{
  "rope_base": 10000.0,
  "attn_scale": 0.177,
  "optimizer": "soap_variant",
  "warmup_steps": 200,
  "schedule": "wsd",
  "final_lr_fraction": 0.0,
  "batch_tokens": 262144,
  "steps": 4086
}
Each number is 500 + 50 x the weight over its row's rms, rounded and kept within 0 to 999. Layers, rows and columns count from 0. Numbers have three digits each. The size before them is the row's rms in percent of the matrix's.

# layer 7 MLP up, 1280x320, rms 0.109, rows 844-887, columns 160-319
096:538510430539426498565438504543595501611553493481500498546454477462444502478482532522479488448457452487443525551447569522518526536505541515443516502518493526532504468492457484494524542474556430517411513564531568474505530595524605507566486422505544461533560558458457517439488403535538448517472559524569588547535519495507525495509535486473448554459547403573521511442523531474494450498505452595506490480506502537384556532561555431530426466492507447575455494528436498559541498536420497
105:425500414554422507501563436488559496487530405605510504432525451573545436370497411445531530517519487538509482474448486454505475538518509423436454543505539543464431443493466459422471416488376522574500479497525593465433479534443536580544536492547426520491501509495586405569587462460503498511522478499494511524481560523570417468599521550497439461408531509513532487505497544429395577508431509537529452398460587564504491427521490486512491493593566519519453511441463371460566544521530467
097:500471504437434542438497521475609467464459538516556551525486450519511476463428525458436450576488534495481523465445543461472518500585496570492441571510514477365488478535556559476520424469531511497555587533462443518580481487588453436551373503546485473472506545454523478399442538446549457487594470571430464533406463360528496480480530494534446503509499532472599381461516552590549479383576529502499457575523444542420425476479540499473492470477538435567650432607403516447454474489542605
111:536567546473488492555473536520472469531422505561436502478544497530463440475471526416551542467442462468440473528545478469491599455508491446473562529454481549527516542586419478591593453609500522540576485456552494492418465503474436472498536518596515458526519503574516513559438527461545512501530488430582536463447510464483468484501471468420521462487395483412574548597505543385447529588549498487492458531489435549502587607501513471495508471527489503431505492510444488561525433511505504
100:485473464553526495461439399498421545570521461502499462530440508493433477493495539506440552482526482484448603477482532499506504464557409526398505482516499575635528479517438443529553576551490452468488455551500621444535602531543543548531559528585522448460515444486545416471544461507501506522439508411472474520503548433597415512494522523623393545529451518491472395417511561403561459575455501468580535427445483517484562425531363566507475448576533512497448520561457554414546579425630491
097:484490432491503516405542494508513336561505537488606499526487470520569514443539485461493518386516653495470466496510562463528597569496496521619542522592460439517402497386490514455470466463497500470513513504534378572432459530565473504535514481626496457489554496553427472540506478483521463506511484610452548469406467513473449561421470450396457531490550604518447434453563455519439466410620481581487478523512413372483462507531451473530460476511563508528539535552439567516524530464474495
099:470547556514549501608496470445495486522605497529464499580443447566543401517588494488444454567515492397429494548484568518475596440571546528484436501512546498499449526548428575531479512509423501484525525543471419401518521450540484482466492386468522556510458525446467424557626510406473533484519558447521437450536562463553511505530491505544642444519517518479551511442470506580537495381530491483513428538445462513520545478461541558422488450490526424548498446499555503427435526552579452
130:526520451536398498467489519456479532476463510474470539591492487501450488488417513518536488539490578467518497535549411517637482443513485506462440434493487519491495402518622505498539591542522500457454488510502447520555510559584425529503457362492478547516508498497553456548541527597528433483455494486541526542462520554453513519514475497474410582523464450595549476463536480460527442571530523475385604493507485492509488506442458554612482613558526555500454580495420525469426524581513417
108:571492518487493425487571452624586516615457592534490482512536558515534400490545484531463480395535458452528450508576439390451501474492450451481607446454483547500538523476465531489489471457486434447495512458519499567583438403543454516512465504512450494508484585527468521486503539499526485577486485430448505536554472530456413547455455599489504501577440540540411397367430479474428491469513489598462603526512529454533519373557447515491470530487563540590497462470543534592545431495571497
108:523432406539460508511488470470469500432529569549477486503536459474440570537532604560537467514491456537582439482384482494536524508495537483487529592544533462545478541579489441541539509502573525507391570513482513552537484552536453526550481426478453500507430515515479505561491509410513396464490548524441445438454506536498535518497442479522427477590537488466513526537529446446458591470439414521460502503570606534487545427441407455463529524436453442483432522509484526509494473517430588
104:409549423441413555505467599538445527530401536560412608464431421602521499492446534547531514579547503425449489471448581447519506436421513506424494554457551491428479513433444448506479416557496422412518533422461448454571525569521663499493468483526504468434409407520536528529514457416446611543472582508450471538495529535468403423455502446515493509396509479556599511538505549488463505441484591654451547509502494523516508594511542485496496492458517495540499512436498452519563452484609414
093:537501506543409519465494584480551543505599485529564548527588488465522473471508562448557523448490548453503525424511447563493481471475537327523480467503495526498504526539523529556506496444432545510453584431445393568536601521460560506614476478562476481493493442523515485570539487447496475527438509544512510514556462480452577579465483495466429422495573459514468565484521573481433443559533484524394516372423484487553511490548471551514495611468424528476517532476494510513476411454548485
095:462449562465509504476491531508503554541505505545539481574491496407491557463565550537530612522436449541489411497515490478533500511429539498513498508479550446493616544516487449515469432466372534469516530438489484532587475451515502481527453492510449522527493471426460415575554386500539536466503470505493493554487496612467489634482502458474536499519503410424485560407558511430449523396510437609532558462563495541484549577536441551452538541452472501560421537490489530564527498412517525
111:499407530529475563515488490466504521489569511407544528528509568473522535574621495524484556524523523650463457467562546520470650560532452533397477554495523457423493547451402442537406568448466473516501511473536490496504410479484529555558474484559552573435484436514475478456507474588617450493506490534532496457480578477614473480522474482496478456463544464487562466638548529453489515541563536602412414430573461553555526559414517520477406483484570597500559454461464501592493471443429441
103:494507587507471491451495535496456479438480607537419445517433472578489463559559554481484492403485520553490371475503546571430526479495431469408466394541517563508546484429451511544521485555543562508551583502473478481396543555488469502531505380435567516452458468517617436471647470454507497538449551472521459550486515524433575581521556487525368470487489435425582537445571519444540516564449440477386439526546501511423539488478535562536516428398457478586455514461550556551521505569539459
103:500513532494527441563547448527582562568454407512467468437586493553422486537527527457525543461542515581502525571531421501598491533547433412429551545495578430476501507576498530535484443506507494461554517441579504421591455530471586490557507367458560469578465442463520533546490512505476491552580465488501508394476458494560561420482429440601512528511453511519547477492474419545453463554477511464498521483477549415470540423533380490360539450588473540499497498483448519487481579552561560
099:508558527598481499497483538477617384495440480549438488550530531464531502499522619579518494490464482447451507540514525479501403497556419504586519577464558535499512509526492443499448411518453511525482493524536499514520533471472533484458477482516473563471471503457467549566461513448561534498474509376495450627483520501487546468486489569442496536498561563511475549418518467431484613442456443515445473604562539500577521461371515484464493504456536441517509544458456526572434445477422414
098:598493489413440609553518578598442464502538413499431553441462518543491550591466495513446607449538548524532357508528519470569522520475483531497423487563540532556420477469426536434515467513456475522508505519540520437488523557588526554480534410490561535474508567573456537519505472507462533513542479426503568464460544536508466543424434468466451540479453606613542567493433565584496491473448565491485481470427506518446523516461455548508426455558547461535484458499429571513500477451459560
100:514426554549427491539506439562535546553498433510454522502506501583500550458509480587497522564472371508521567486500609408553405425575489530474545550465573510470443437594525507523511531519506422443502457457522487489495506424553516473520527620542493467525464484586571501427513428535435507601545503525525582546539433416485474486449553529537474500475537509524483471529536576547434528550507672448502636515518515541462454542486500424429440575505387457495520528497454610466479423509634509
094:463507519505500542511433428510512523480536547553537539485580477472505497550499535511468505565531469497530510453449487411608514503415508488562463508504503558592548391542493555484472476469462502513516459505488464409539455472491588446445570543522501468527458506521549524402452509540523582495507488552586406530547601526502516428536530494463470447578599553490511499617509561359444474494480488502491512550454419558505513479580461460511498457561470501416512538561547430470539487519484546
088:474461471443496572497499489461497553615520517522461536468534469513544514488423639492481485500482482518464527446421594499495566461503614493371477428499544474512500563492578602424387515473511402483538536506519476380362455483568537557468509453405436496422526551520494494564519526486451457572450506491514471489523414498428480563538619485622467517476483435513428523413570591486481406473492480517471476517479563583503464463504458490505501536542490516558525478494450427477514514493507625
110:539443468495583463510546521550474356517494553493480516456553494516463536447441422542509616494476518456520473534502485459588443548558480430497542383508452412523541496408466445514459502528481520524477583445503417508519510514404430511533475551622449579602502487488520524533438478520465639510542547407508611529526487464502547522498550472542405517513509560525468522516522449520392599482520551483477503508519460503518532487478471473455485449532470527565535556512508445529427522419517481
107:473545522472472494529528547540518623482470484527533527490479478514436520571569470501461517455481445474469565422500457512428500471511436607493550462465520548486547430469466493567531498485514521519423522468482524575648469550465528496617494516486544536416554458563503446481509507534468472485554508543537483477573590489567481553485526474490479479483507511569492436522480531572454466575521371482528443436487596554526532416417530557521573431441558572445464525495446439459418499576585503
094:459466499529544445561492522592581504527459397517432462489507538508536515538506489433508581515545558506493470421603456582479555468519526492536562452383442488531552464532470535484440544475504447468519519463440542589534562561531542544466455464521521455507707468585453564447513555456521370540540466489508426518497527533428506507528563484489596423467520530509538507476496544501547464522508656488486475451382563556492552515463474605538497430462473461492449552546504375510516484493474604
093:516386411542557480526486571419479548569465476448511496486569511442415526550527445440505469413477516432497465563534531429549495530410523497406574326514491542462530526441529549499479470524440365498422535530462436496547580425492488472535499475594564550523437531588502551458559515494436533610502490492517552506455491421509472577451552503463470469569556509558563470576532588439509472514476444477552475445450568494437523481531516488555572528621524497502549506541600520510488400516462514
103:551536433532468470505494560493471590508499421477522535515599482551482527481538538576449593501471541553571432449440396596492535561569494469514506453552508523459509538552542512510547412516479477495484566451496474459519481504470518506495414448514530481462577491587504545479530579471482475578466482469382530519557583451503501572503629474479518530521509489497503503445478426594538523580551492556475475465400588444499397473523565383547487454554397441518551533482451507597483456564523453
107:510480496420497500490452418471483484517482431581498545576553424527595388465482479536418460609488479550579521463527495402406585430548482511535527563446489488505463411515471413501506516443493537469459516504473400605474512579411482523528488474520499570506559493506492480479455461461511385470384513523542517562597483453500499478616448455456588553439509514493425521519541574469512427486539502474393516501576570459584531577447617444483472544578460600529430574455445495534497448473469443
102:525436473566483459551525480503621528441665519525491628557459456544539524521547497528468631530529604558563426415459531473620508490451472538530541458541414511529432458445534573497490479531596566455464421543468420446504450499572482538473388487508526516545458509475550551551433579473457555470512502477465555486452517501494488430488459482574457552519528501401474530445512569492495589487417482465520454559523522395556478580603513492537512528484477475531499501630433495565509441585535561
097:469551529482424546507524476560385451528416504479482498610459436528457516491533475422617457432522488551498503533485555457495518442513469530466502489527485488462397555402547526446496423534575496433489547571404483471446504483458495515570451567516574476510528497609428497476586575446583577527525536522434564623449542532620511467480489515475398563451512455405484547492389493520404423486532473456504526485514467422439530444556509489492441478434529561544536473489567508492540443569458563
109:539458603490437540531451469539532449451544507488546482514442476494496565570494460529552554485571544446495421501485572505469529518501579478444511487507503496419534438521466403452479518484421472372556529521504477532440563559525485459482548540549463520480610542466488517526456475500525408490472470505574502431483485487519546578515628462361521568490495436526507450406561478566372515468482471496465498513483474556484534489545536494629483581550521504482522560479493456537568461519430511
100:380513467496463476538582455414433504514397563515525543535429546568533464559543423540507517613441448483491548455558325503498576439471519473524528621444461576536550492560431509531476556582541470524468523429474449484511549401560546426506493516587492550489463565534575468531495496515432460474550475432494446431508457464455568524492519532492466543500525494510516575598454482571475509547433507444447588506529465590592493498444503512431510493487514478541485412456445409522516517507550573
101:498531430455466501570530478447455529443484528527502502559478489560451501524518476492619581431479502455532539433460580420509554583492441564428402469420471441518533492463557471528466547551505423494428546481578488501474544507492457467569501552519474605591499493495515594518569469466526519533558501519550486508559485526605528530386489535453496484478517467505475546538511497420501491490545483402444467490549463506529538524441531532544495447502470453583548558586541539553471471501504492
102:533526544462455570483554476451496472553441509524368615491505526469461528515518488535526573459509511576497467478463458479486395489547536524494539559469558559504513431443522470478491435467540568539407524562484544416428446409559520521553547479494535530504405554390497573589582548542519514548490440507556408522498570455515520446503549477536471589478577460442510437462438415501522487583489570538482418495501570543537507488472460612416466404472469428431560485448469541529541422575550450
097:558524534402450467514443490521472486528441570514502474573616469552479454615512498448570477545525477480515447464515608527525473484407468545538532470479526508401536520432503409513510481518571448510542534480484537566561443469504357533576554492535569508564529536483597488531490567389464558454478421505504559446426483590511485431441422504438424511572429535509495519536431430524473502491502529534499552543486537467599591510554546502527457595494437508482459417506476496541504555557548585
098:485452482522491493563464528537573488476517511497435441491478531481545580502512441486571522442420595543519506452479480494484486528438498401528534549480480493512526508477375493473446460477578552497465588491440532579484583372446542549564516584530484429499505541437573435499500582392609437448450498449566524551539518454502483490469391493559509552549522565496475494444409464421490556481493548477500505450393485562428557557495481429435558410539447482512434551442515466541463465549541566
092:528488501522499526534534386454488498584434444521453472549483348553456533481496476504599466455515440533571499562432556538478539546536442509530475570538520505588587554550492543519437508375458505552542504579438417485500523524476441537456532492385506476443484533539487518450419468495486470544593472482554542493500478440442522533530485465539537486461476583559604442596531490574520460524567578539391517487518446444440414541581536464531473579559457434484484514545599635487410438322458483
106:421639467386473592547484546496381566536535429482477413474476453554519421476645523503477421527472494468479436415556522510560502623492536408448498558513497433533540450522562551572611564491519549501593457475402462470467506486469525422451521543572437416545505474558491435537491494581559412436473510562500522484537443522548504483476520535490540447480532455485416498528459473378607574569545456508530580489448567526400462416535531559488466555566416446572530508540505591477518402517522480
104:479418478516464401536498477469581533480370544448514482482492546524535555469511471569548565552557521518419535363456397504503478540534522460515496513537486496459494556513508480576481504505491498532462475500476398529541481535478477462513602574490390513486478513544488437539464467447555495436471499529501469553523500439485480539565409470474435434507574426554543541521562431476479542510528563494505469504467481466553584528514515502513521508482570500474427591486477435582436476490428573
100:523516576483545526570513471465398507476456536418505537580425490514507464515579514482614429508414489512473479472518519396463501460516479465504566476497598460435481401487506595468601645529448471435603449512529383447504497521415508453486504510558545444480468530522451488464560524492466482506523563498509459518545514459441561493523514470537567533533445503508495436400449524487485483504510434462425422454547436532568552498512479533485495457459423469532645589466473507540500453559602591
102:495498441487463534442429584512490529487535438500493469498531374530523508438428521532578546565590472536474472527462447514575488450519553532482482443508510570394608503520436428420513421502657524481508571484554529553423536424502566601563600452425527555521510457473427512542509508523515532443526444467478516586433504450575556517501563444538462510441592380515525507464379561595514493480541460521679499528469529538459540517476476533436538442581522511530532567453432477495475517516461556
103:547427582446575503499502517441465419517497461581410508486409525499546603580587457550455536489510561560496535383460416503540421474509554453503546443568544533535534518506447561440557463509564532513515529518498560534605552448399578500562535564505557496429536485503511477547504449522470545500531548448495492526551597519552503495445465450537498558558532533549491421470529577554511485453547532458553538543468501571528476489444480545498440452435561518489536491624532454496559444528577456
092:472490468506555479415521448583573441372570571491568538422494488454511476535547462568412505571442499450460483429460522474572501481440565535485560456466540596471583308527537633524442534492496491486537560525393452477519574488484534404509488529513551538551491530535591425484459526509522596521518441481515429509578480515469449493456556435508517490531490557487577520487529562540486528489565500423476496480528497449558507447517490500489398582561507466562506480493471523531477351433469462
096:409512480559543507517395526492532516426488498475466426581587401597535490432543474512515624433534522384364567490533504461510534495453511483508541470567459555620487432523493479518488478468471616579394499479489506482403482473491588544506557521444360605593606446507465539602478564530521558537499524536469503505547530419547433484542462526462520515512605552538452452556529396589492536509498513481533470450538485426494527455496478570491582553560473452508371580513507463469519474374488479
099:415474453537462468428567441492485439526540454408553477513478449489514447444515470443505580477554441314564478436576508533511504543524534565477530482538445528557538477491482424590489464610491540514498405485494542577417494495479481472501435462492437461553432513393407570533462624493437510523562442582546479506412454531505493550549511498570435515515499474417472486593483499446477534517533554495404519526453497457635452421474534528471539506570527426492535533474589507467428434445540523
# layer 7 MLP down (transposed), 1280x320, rms 0.113, rows 844-887, columns 160-319
103:595407526477543518402489583504458442528481535521457603652526426564405506521469543480547494538531431548508596507551499484526507482577520490592494491518521552469476485513524539429470595499553514419459432535535543490447501440491509530505435508583437520500474531500427568453464464450433486532450460598538500454453433456546404400459501490518544522545509588493533580600538541503541440510437423520481458537534607517504449491517369474430568610548427510481445463493471584528486465565472519
101:412512418405543446523499474450461436484552539527562498486487514562512452549405631592476543564436509477498470553517502471436525444551610549503575430401524486508549477536499497384497513514371501452489487434525545405492474391480545487491510496464614399551479428568565475389531503553488507594554593456509343399554480564535509457483440548514499512555471409535494576483418522458571466563423520527536529464534462491576451463492508443488532536502514480512468420540585567555495397443503480
098:541563466489477520480556397428441504518494439520484496474528550527532562578474558452557626511472492509441515514493498530547509531474575553528509471394537477618529460518469484525431577503426425556431390451473507480527536548502482518512571465514430513500559478454425462586565414536470473490546562457467560513471470570503454523496442541470512474398495464478485528471512466443573469508524555573499538484473623452450532485511490387487491466524505548481422500401482549494481514454466435
104:468509517485418446565521506444495506494543542455540588504492567527540547542466399465430467429501478471507536571527543546552509504417570470468475512466612499471466524485523473512472503536473438543468421582415497565477447500503435471523470496627462517517601470447442494501532440533519467394434456463464547485456532381505587489527527422589530450468489475449455543457528459542478498498526495415465552488460389464407507419495513475465581465506571498517477492568470461528395462487468530
100:472425522547509534531447546584426483401493456613547513492452428516594451526521493517573489502394487528511502497471541504572555553530439595459520487550516522489526458525559486418584470465471495503489524531579498625475502566443458419480423500523532562515493561582525493532523455514461422453555514488460579450483455470504611458490496506522578429444587444560506539498455459493530613578555469565498540511427560529512489479401560458483465512492521474423601479473427459535538470512386500
094:525578549518481477536459572498482554482466434480507344520496471486479411458506463547436395565461491563456504519483517573484478425460506410405516509319516538518585489579555498493468572514470558472487526575454550463424489503373479390486464437485519538475519442519485481505605471476535512525519515487498545473490482436627571447494503593509513542478504459530451484543434433567542484419478545463417476480521538471418380512522472549485533420440555509424421506353531523424501473551485534
099:528468424566447445531563578554547500542430451544509566440454506521538593464436399527511538505467379534543567481418421441495519521433472542609530488524512510452633558430481477526528362533567424433465503458466538520543609585578558537506507442419523525520481504562479450547503565517459530528416488582474452506539607567475585505543548498468456421501438514530517476537568477541557409485508487565419556526487521391505502506499564470519440607428477449552459483582553505477550513498423421
145:537538518549485458460528561456422505413502498512431507500541463570460465517374440468524498493475503416414536585500463501545492452512469500547546477487395540513559526527587425518549507512533528445366445575449420537556477550558418435511456483533459541534511474480511465487461555569578440490501499549543470445460554639482519473596510499489509524589445512550439480514475465465516532571515533570471564644475467576545473525524458476545432537597484549569459589471454471421428481530521461
117:511547445467554468428490469610500511533433473514449509508537490523522520494597494503514437464448482470469489544581412418546485414608480608510555487474452521543505524522506560518457451454569522516512568605544475572518547497580471446494461520455430516573420570546495422536545577508374486455485468466514468477526509448480484586499395579474477599551597503453467462529482517519442518476525452545499602519458513553473549418490478493451563537556517428562446464440557528559551484527533454
104:498538431509446547623469581548433531547439529438485517581524583479503515501504513560469468551441409486473556398428455482482498404490492485518524555443549597426504520582502444415488466608480497488453551460496488612520526520562487480534437500477572498475461532529521496516541474453499516451513528570543486566531485526521412534479499540533489507600571630490526500523577452438438453556551511566481558483479484471543509458542455429563494488454509478465492510518555489443542471475590495
102:534548509535493512598541465488518519460537600419548538519538601495438482506532484387504584455539458554460505528534483452568486493431505486487450506434534515479505559556537425486564574533525463470532500519444459545512392480593539502531510454458571461558469521589502493496443547471464554493572469527455519437541475528476612516450430555501441515525579503568423534531452548505522583349514444475493499455583500506527500421585510502511398563530441510580395490441512484511459566543458439
092:395488588437541494495530464495514530547515484559458441503404472548497486555544460543519506514478504493489470566559489487447516496459460550526461483492513502537483481475565514486516477603539386498575550382511529506468486485557470447520463547557539515525571489583469501432478561460515452528536491496457421581468554544456393442445525486543538561535427528519456495605545504535479541444495470514520540450544501591446509527492491485524525422547460430429504463528475425448565448598448474
098:475512458592445506490486476550581475482519480530472428536513564574503431588586421480492431440508579474546518614519532521526573473453498436494459494385446608490371532542451584578485495509525516504602532518489463491446534554510620484477593525554539494474532493443572420459508499577526526492552512459530540427522512539530515497558552517465468593447479460496515487600476514504567506529509495428573476417502457554478500483447489469510506448469535470445543474521338415454549503473505430
107:529500518540504508479552551586576412486576459555468413509481475505483489485504497468453486554489563489469512557519483507547512492524440456459481512476434583443577487500534494539495537454562487457430507518512439483485448457504497539389468415493567415510465444624476460468535457494437490489462525598488537563522442483576581494361518559539466449576489470526452428604482490541547414399569530516484554541530573531546466527556468413518446443480437555504562460533470539531543471609567543
097:545424593391479505402541632456499467520511404554531551513461575425518629511465607496477521514480463444455474619521525459489523482555560490460549464429520476462522458587429435605478544461497495521465544534560510517518501489462462503465547507462529457519518526426553502493595575479468486521468589520508538463426574498467482588533545484436431511490507621552439497481523586499531469550576599476507508539554532436410547498544508449565492526588466551434517585542501358563524526534461433
102:561408536557483553566532500508623501564405564531512617599532501566431533440479487562471538516442446457482454402352493428535496522491553537569465456538505473507560544476538448512440476647557474481531461537455514502464469453548423520519473513517565475654500556560534563541515452528495530497528575479573522562557491462479496597430523451544498530479519492527453492434492481553514530537510602503441478527545647551468461561547549510484553487530387534514463563516531498482607488565480487
093:470523445498408449551487467530444543520545463406494354482542479466407519483413469508428568555500508445494567470559542455526558462425434559367573461508460499420540451531455541464475459542588595555499478511553472529586487491537450526500540441403471481497537501426485549466495438460469485483515479571508494411498533506533431503432524479589552504451580521548470518549528443461444558582540498486542431600627547475492547472573444427448531469566508515566449428516550535445341562531496585
106:498558454451375447472490480530544487510524503516493526464527422385490501519466522480326393529440462580565484487489511415575433521520507469510535574490448462502617557451555458549527500478565502418421461522535478492482477515543404590496500373520456438499507545485457541491490524519521456567423587536553517541447521440594533453483637411412478466563535444528468498499518532427494568545429540500452488550588497533607497482511414494474460532450474515543474475496544427531342488594532478
093:480515526481553484409510532536566435461498568465542494514488464470489413588472570520598497471437546552473439530403467532440546471492589469432480506549551439516587560451527489530433522490443484477510516583489382401452411535461482541475546464515461479540521521444457368547528534557496444520485469484516482430531514397437486469505451474530438438555432529559451560517516498427500448463470511601515582548535454477536482456446460460576613507425589587458479582569501501571457526458488499
092:455430523438490517428562499437494542468530444553506506568511515579499492504612506524570465524477500367500543514532581567451465539478454481390561491547540405464480575518499459554466473435507480575537489492453431525421525584519518484519523455446564520552568485475445518495515599491487472513488448460501600500414539524402456497465551482632488449447524519498490464492503455594558530594499546528520563489477491464562517500447525588562603455515556464496545476434395597536458415476368414
096:499563449444407482400490504440542469464518507513528506455515548535509621438509430451424548405498543455516423609450452537509420534438541468529514492478454564459436440574539522525545530374514448465440502436534523518513537512451567447523457509455427471537507528458492502514597594492553556364569399430441507400506605499482528568464457548468446492556567599574552536579526465518458557472511496527524556450483501590522548478449514508515480493480541461601493470509511521499450488521510523
093:562551579482522500437531461451451556567479375517468465501457503429465516482519430499487518532515461602488544504511400574477545498522591441502524525456465464523453533529453409457506506428471459518463581433532542470537511524506596501488523481463487460504434507498523493465518533575499586525588470468469540499467506443497456453473489554597508515468544439528565493531478495547474528509576502531516469473570515582448494491532565466421470508412444565503510499399577590352515469519558439
107:474442504427407463442554418500500494502495529485448517455487452520457531507541467509492522453446336481543630494578533532520516471508552461502433527495480512560561358475534530554612457468458518493478461408446448478387548518396503605489540551501468505502514502519550501470490538534553518511530577555555467434561373491459534458468437498530503500529418551427413451493506442566486530536444456544543490528456538474535556577519466559438475596502462462521442456543451601486593402487514553
090:563421609421537550444441464467505433527426441451427529495535469523467489536519474420484462489537467567449478501576479532581483467537544578619527362482521446507566579471500468545526501425446474501527512504475517473513388601432526473458442500486530506525447574526453460471561480454606440502480460478433567479485381517394530413504475485521432535413511547510496531360541542553541490538452503483533499514509491528469518465561555528490509503529517527544505437491575468539553572525574507
095:463534483518429508409574425542515498488470468515520534567508500565543485469547602642541496417574481579514489509461469527442501488623446509437436561502593431570419409484530468491477500475557550447490487459512415545467504474476529485455428504486465450505530475431529489548389478463487460419396447479532563468638398570473521458530435469425438567463418422471567559536524490543476432427496506616515550592401510536515497418411471468426453434462500505511569455435450536566505499499437505
097:399468489493574439507517483540542438446521522540476535523451502493533438442542508529548542537493529512482469549501492440488594448540467507463551522530447406492537420456463466424506406426523440481518410457451544509513513497443529529533596510410513627505526486482491543531486478555420480475551481567494468555501525497526483576497519502553525527517507382418574476474514494544496525451447535491490498523485550487506587564504462552472593540446548594473521544453564564458535394442562539
113:471504567419489521416552517467551499497615470579493508568554479546533535408515501601528405527492456523568491521420480568486596444512547488561560431430506508571549541488477553533575519445526496499428465450452553470453462524474509534486605505501443547478453517446490485472417544538487427502481441542572550519463449498409562484459491552496575561535486491528401533582532431668408535532408601509400522483447609449517526532464534516459494604529492472480513435447460506479516379572568439
100:473511597496473531517417434458524436555584472513510477400419442538554526411468513454512438409506523515557517422616544429466481495566551395446507487596545610468524517424562529460480516441465547384502446531547617484464565470546482435588418635454485442388566418526446460460576479502577546438493495489580512494519462546571486453447398556562521533528568444588483395480537445492542511458492478502582458486497515516443474476576417443518537559499401458554508536498564564543460511514517416
100:474408466504559541514447649527505535505506446535472546537440519471470500467428498434489452501514550562477557524533499489456595543507534501469480512475553484554604566572521388482466540463385461514495428484570521485485528576531515498472579460510444429440487492568492628446475505458401494520434441553543439486505566496437442502474469444473509434530540450525466511518551423507446462470542544473487449503564542456517459529528468432506508440526483496430519485495443493387565588512480508
104:463614358528604440494544542489424488494539538562452500413502500511481462427542506404459477459490510492487555481450481459547475542577452465567492540527447447567503519527439553534537557540549528577508432429489516432516451453480497462454486536480511528563413453446517455455570521487546531574518549405448455537512541509512382458482460569536509473491531559506511531610464537456573538548481585491573502486504469479548400499546477509467413425460464508469528470482557519447425500498514529
098:499538426500449489526581480533501584536521463554502465440517600432565546499531433461468504477520567542523515556485483472537479423531529486519508563458514520548531542488449475555558451534450572483444487454517391459467521612460624536485594411538460476476486486563490605557533582509544543596505530466575502522442429527600497465419513533463362482552539595548486345504459495453542491475503406373484423484550563541478522507531500530532518490517525526444471500537460553553491554495513410
098:537537539459620541525484549497501543487549459539507590483510465490511399564569584564511474520577481481514534509511380450533474463509694510534526483408505471455526523459543577555468539491501514521456497451501425531518525498475531477563487481529483412457560497478460490466488600526502471407497451496485528539519483508495468454530592539431512470486488497517579445504498513507570463576561494505512355486536528485484352590464567475438542480556479508523440465530508500474477472554457410
096:484509482515490508494426529544484552525498355471613457582575480534487512477458562510465455513566491569497546509462504439489541566455518465460444466598512476503479499502474466556542453460520536472508471387450521468526584602493440434479551465523526505490543452502584359463496402523542603543541539527483570469570534552488534494560434611535534399484512505566442469507543482550470558517498469417510483527474440455440472437485546428591458606449444520462497572464483553479383534471461526
095:429490491495412558477483594444512482482506455483496506488477472484593550405527477573515508495475630533529575509534491472451499434575424432481430523448480509535463493486499562493527534517477471484446468407508512394505420542445621500412450518517478444483478539534427417436442548496549434504562610458454537518636521435493426501500432535584493525480517484494473533495572644470448482579518463518503528536411431545482464536514406529501508459544497443392529555502490455465413466563481405
092:544441413467515506405525526473515437503491533617555476647447502455442580477485515530477521582539486528555515556421571455516426493471456629556543610493488519471408537488450475515363529511535464440392516451489528527486440564579519433564490497552563488464545513496490493512523434538505537513538416495519578395512552493516499540528518493547522514476450428507495500398438518469457541486560447457473477506521535521555555567495555383543452500514488603561531499526489438439509541570523466
095:488564499453432473471509521499567471393584536466492517451561509511529504536460571534472491526485552578426418496603514413502503509486588448419491475527452444412578443515526521416518498571473515511451525470509576504511451529486465510574410462560565494517605518535536476537636513451526481492538523481462470528479492513536556515489481495465384550619507489507459528510445504512534510500456490485520451460567455502471489569411553484482509544550545495496485458504511469481556483584514502
105:453549433454430483415534501486511489484575437511551471509498537513494558534490504489548409539499566491543436489437468627438458381470481482518565436460429488473465557442490384518521455538526510530463529533516485522516526556467578486485502470404501474486496560494557438519433573516578403598595548533538511473506477525454501635552501543543453532499508524503442449494506500552545490519554479464452535510551511452560493478461487550546489451518543512606541505477534534579515506547516572
096:443467448509499429511357480466493499499443551512522512364509649459539532544487542522505374534487530520477523458423447474502553525537448496395485529359499466517553474535535459595483518505444440440412528411521589460417549529527515483467450459462491455574550545549474464544476511516573442444464534456470539485507467522513516547458561519553469447495450495433506447621596564452536484450509493466523476450506442405478524499543492492502430526485503526558430499426542492482541462535479445
101:437558481560570465497490484484525482501479587489528575461546527463508542538543471403516510488504476462510461506497541480506465556418434516495415517497465531576474565451542450513448445530372514446590486524382532547454579507583543485427507509541486493523506479482593475488507448579495462504489444594487560390449509491586523452345542513583442558521492426460503479510499469399523465591447497561541553448510484558546483559518473414438500545465576427485576525567581499501558461480533558
106:505555511490513560509464609464398546499417591484596477537531420481400525472476523426492503503477496497520435510459529485545496546474525600485494524499499445453431536508562544469499584475471480397442451481573492457454412444544504592641485528504557530527536518512541528536430479529541499539492531440521649536451504444483509473490562458606528484508482525447562415425480591518519492372600483487572529501461506527399475572556559478453430492598465531527478483524470398476577455582440449
100:499515503493417501514437437459416483479504508415541546455547527436569505567497450326578501437456457529499439472519472550517516543538506470503384482561414478469470566489531542515482494505529460449516486481429441475449438548600459498525441473557546519475345488427443469497463480620504580462501434453510483491495364468421500595579530459472548547408553501519538442465544542560475433439511482451532476497481476460444435504433532541564496542529523559550622555537584504546498469509492470
096:412379541427496565557403513522537575530502511384455511585455503419488465565451502516505482460553527501535473573500480541467423519568461513475488451443530487528488553427522487564610588484467571516510431495508567469467418560521463505471435568529528503489551534524454541572510342492428502517479551600522582564446499530542467575496423555550520516502528376496422479561478581529503446535488461550487512495507453497468466520555566431490465472541554532419424471442499419537569483488509550
085:530458422467431525462563505581522588601460451560557593470432558511459502518488499482476370530536539588593506541486489526493500478561449547543470532511558417401554592545506556500513502478545479431593537579558435565582549587413485502459514441510640450446443608462560481501484461452462505511492457483527512469484476586525517569548537470535455493579392471552556581481545595419552515446511443471482558575488462530489470579444513470467449501501571496489578425543533523505422451582520495
088:534479592506465531492372516469561511446513588539419540529465554480484481498424492460451445511396497565525494585434482465458459472439508406452464536555493557503524477512503497482559576436444345437443456497517412421533517539572488475423544407473547489425481515570535443486583367477552524480525557444498447472571492460455547482507480530500551562459414502503471382449517467457525476471453466464578477411568471494474497444575463534557476466427481513461448432591386547395537496515470478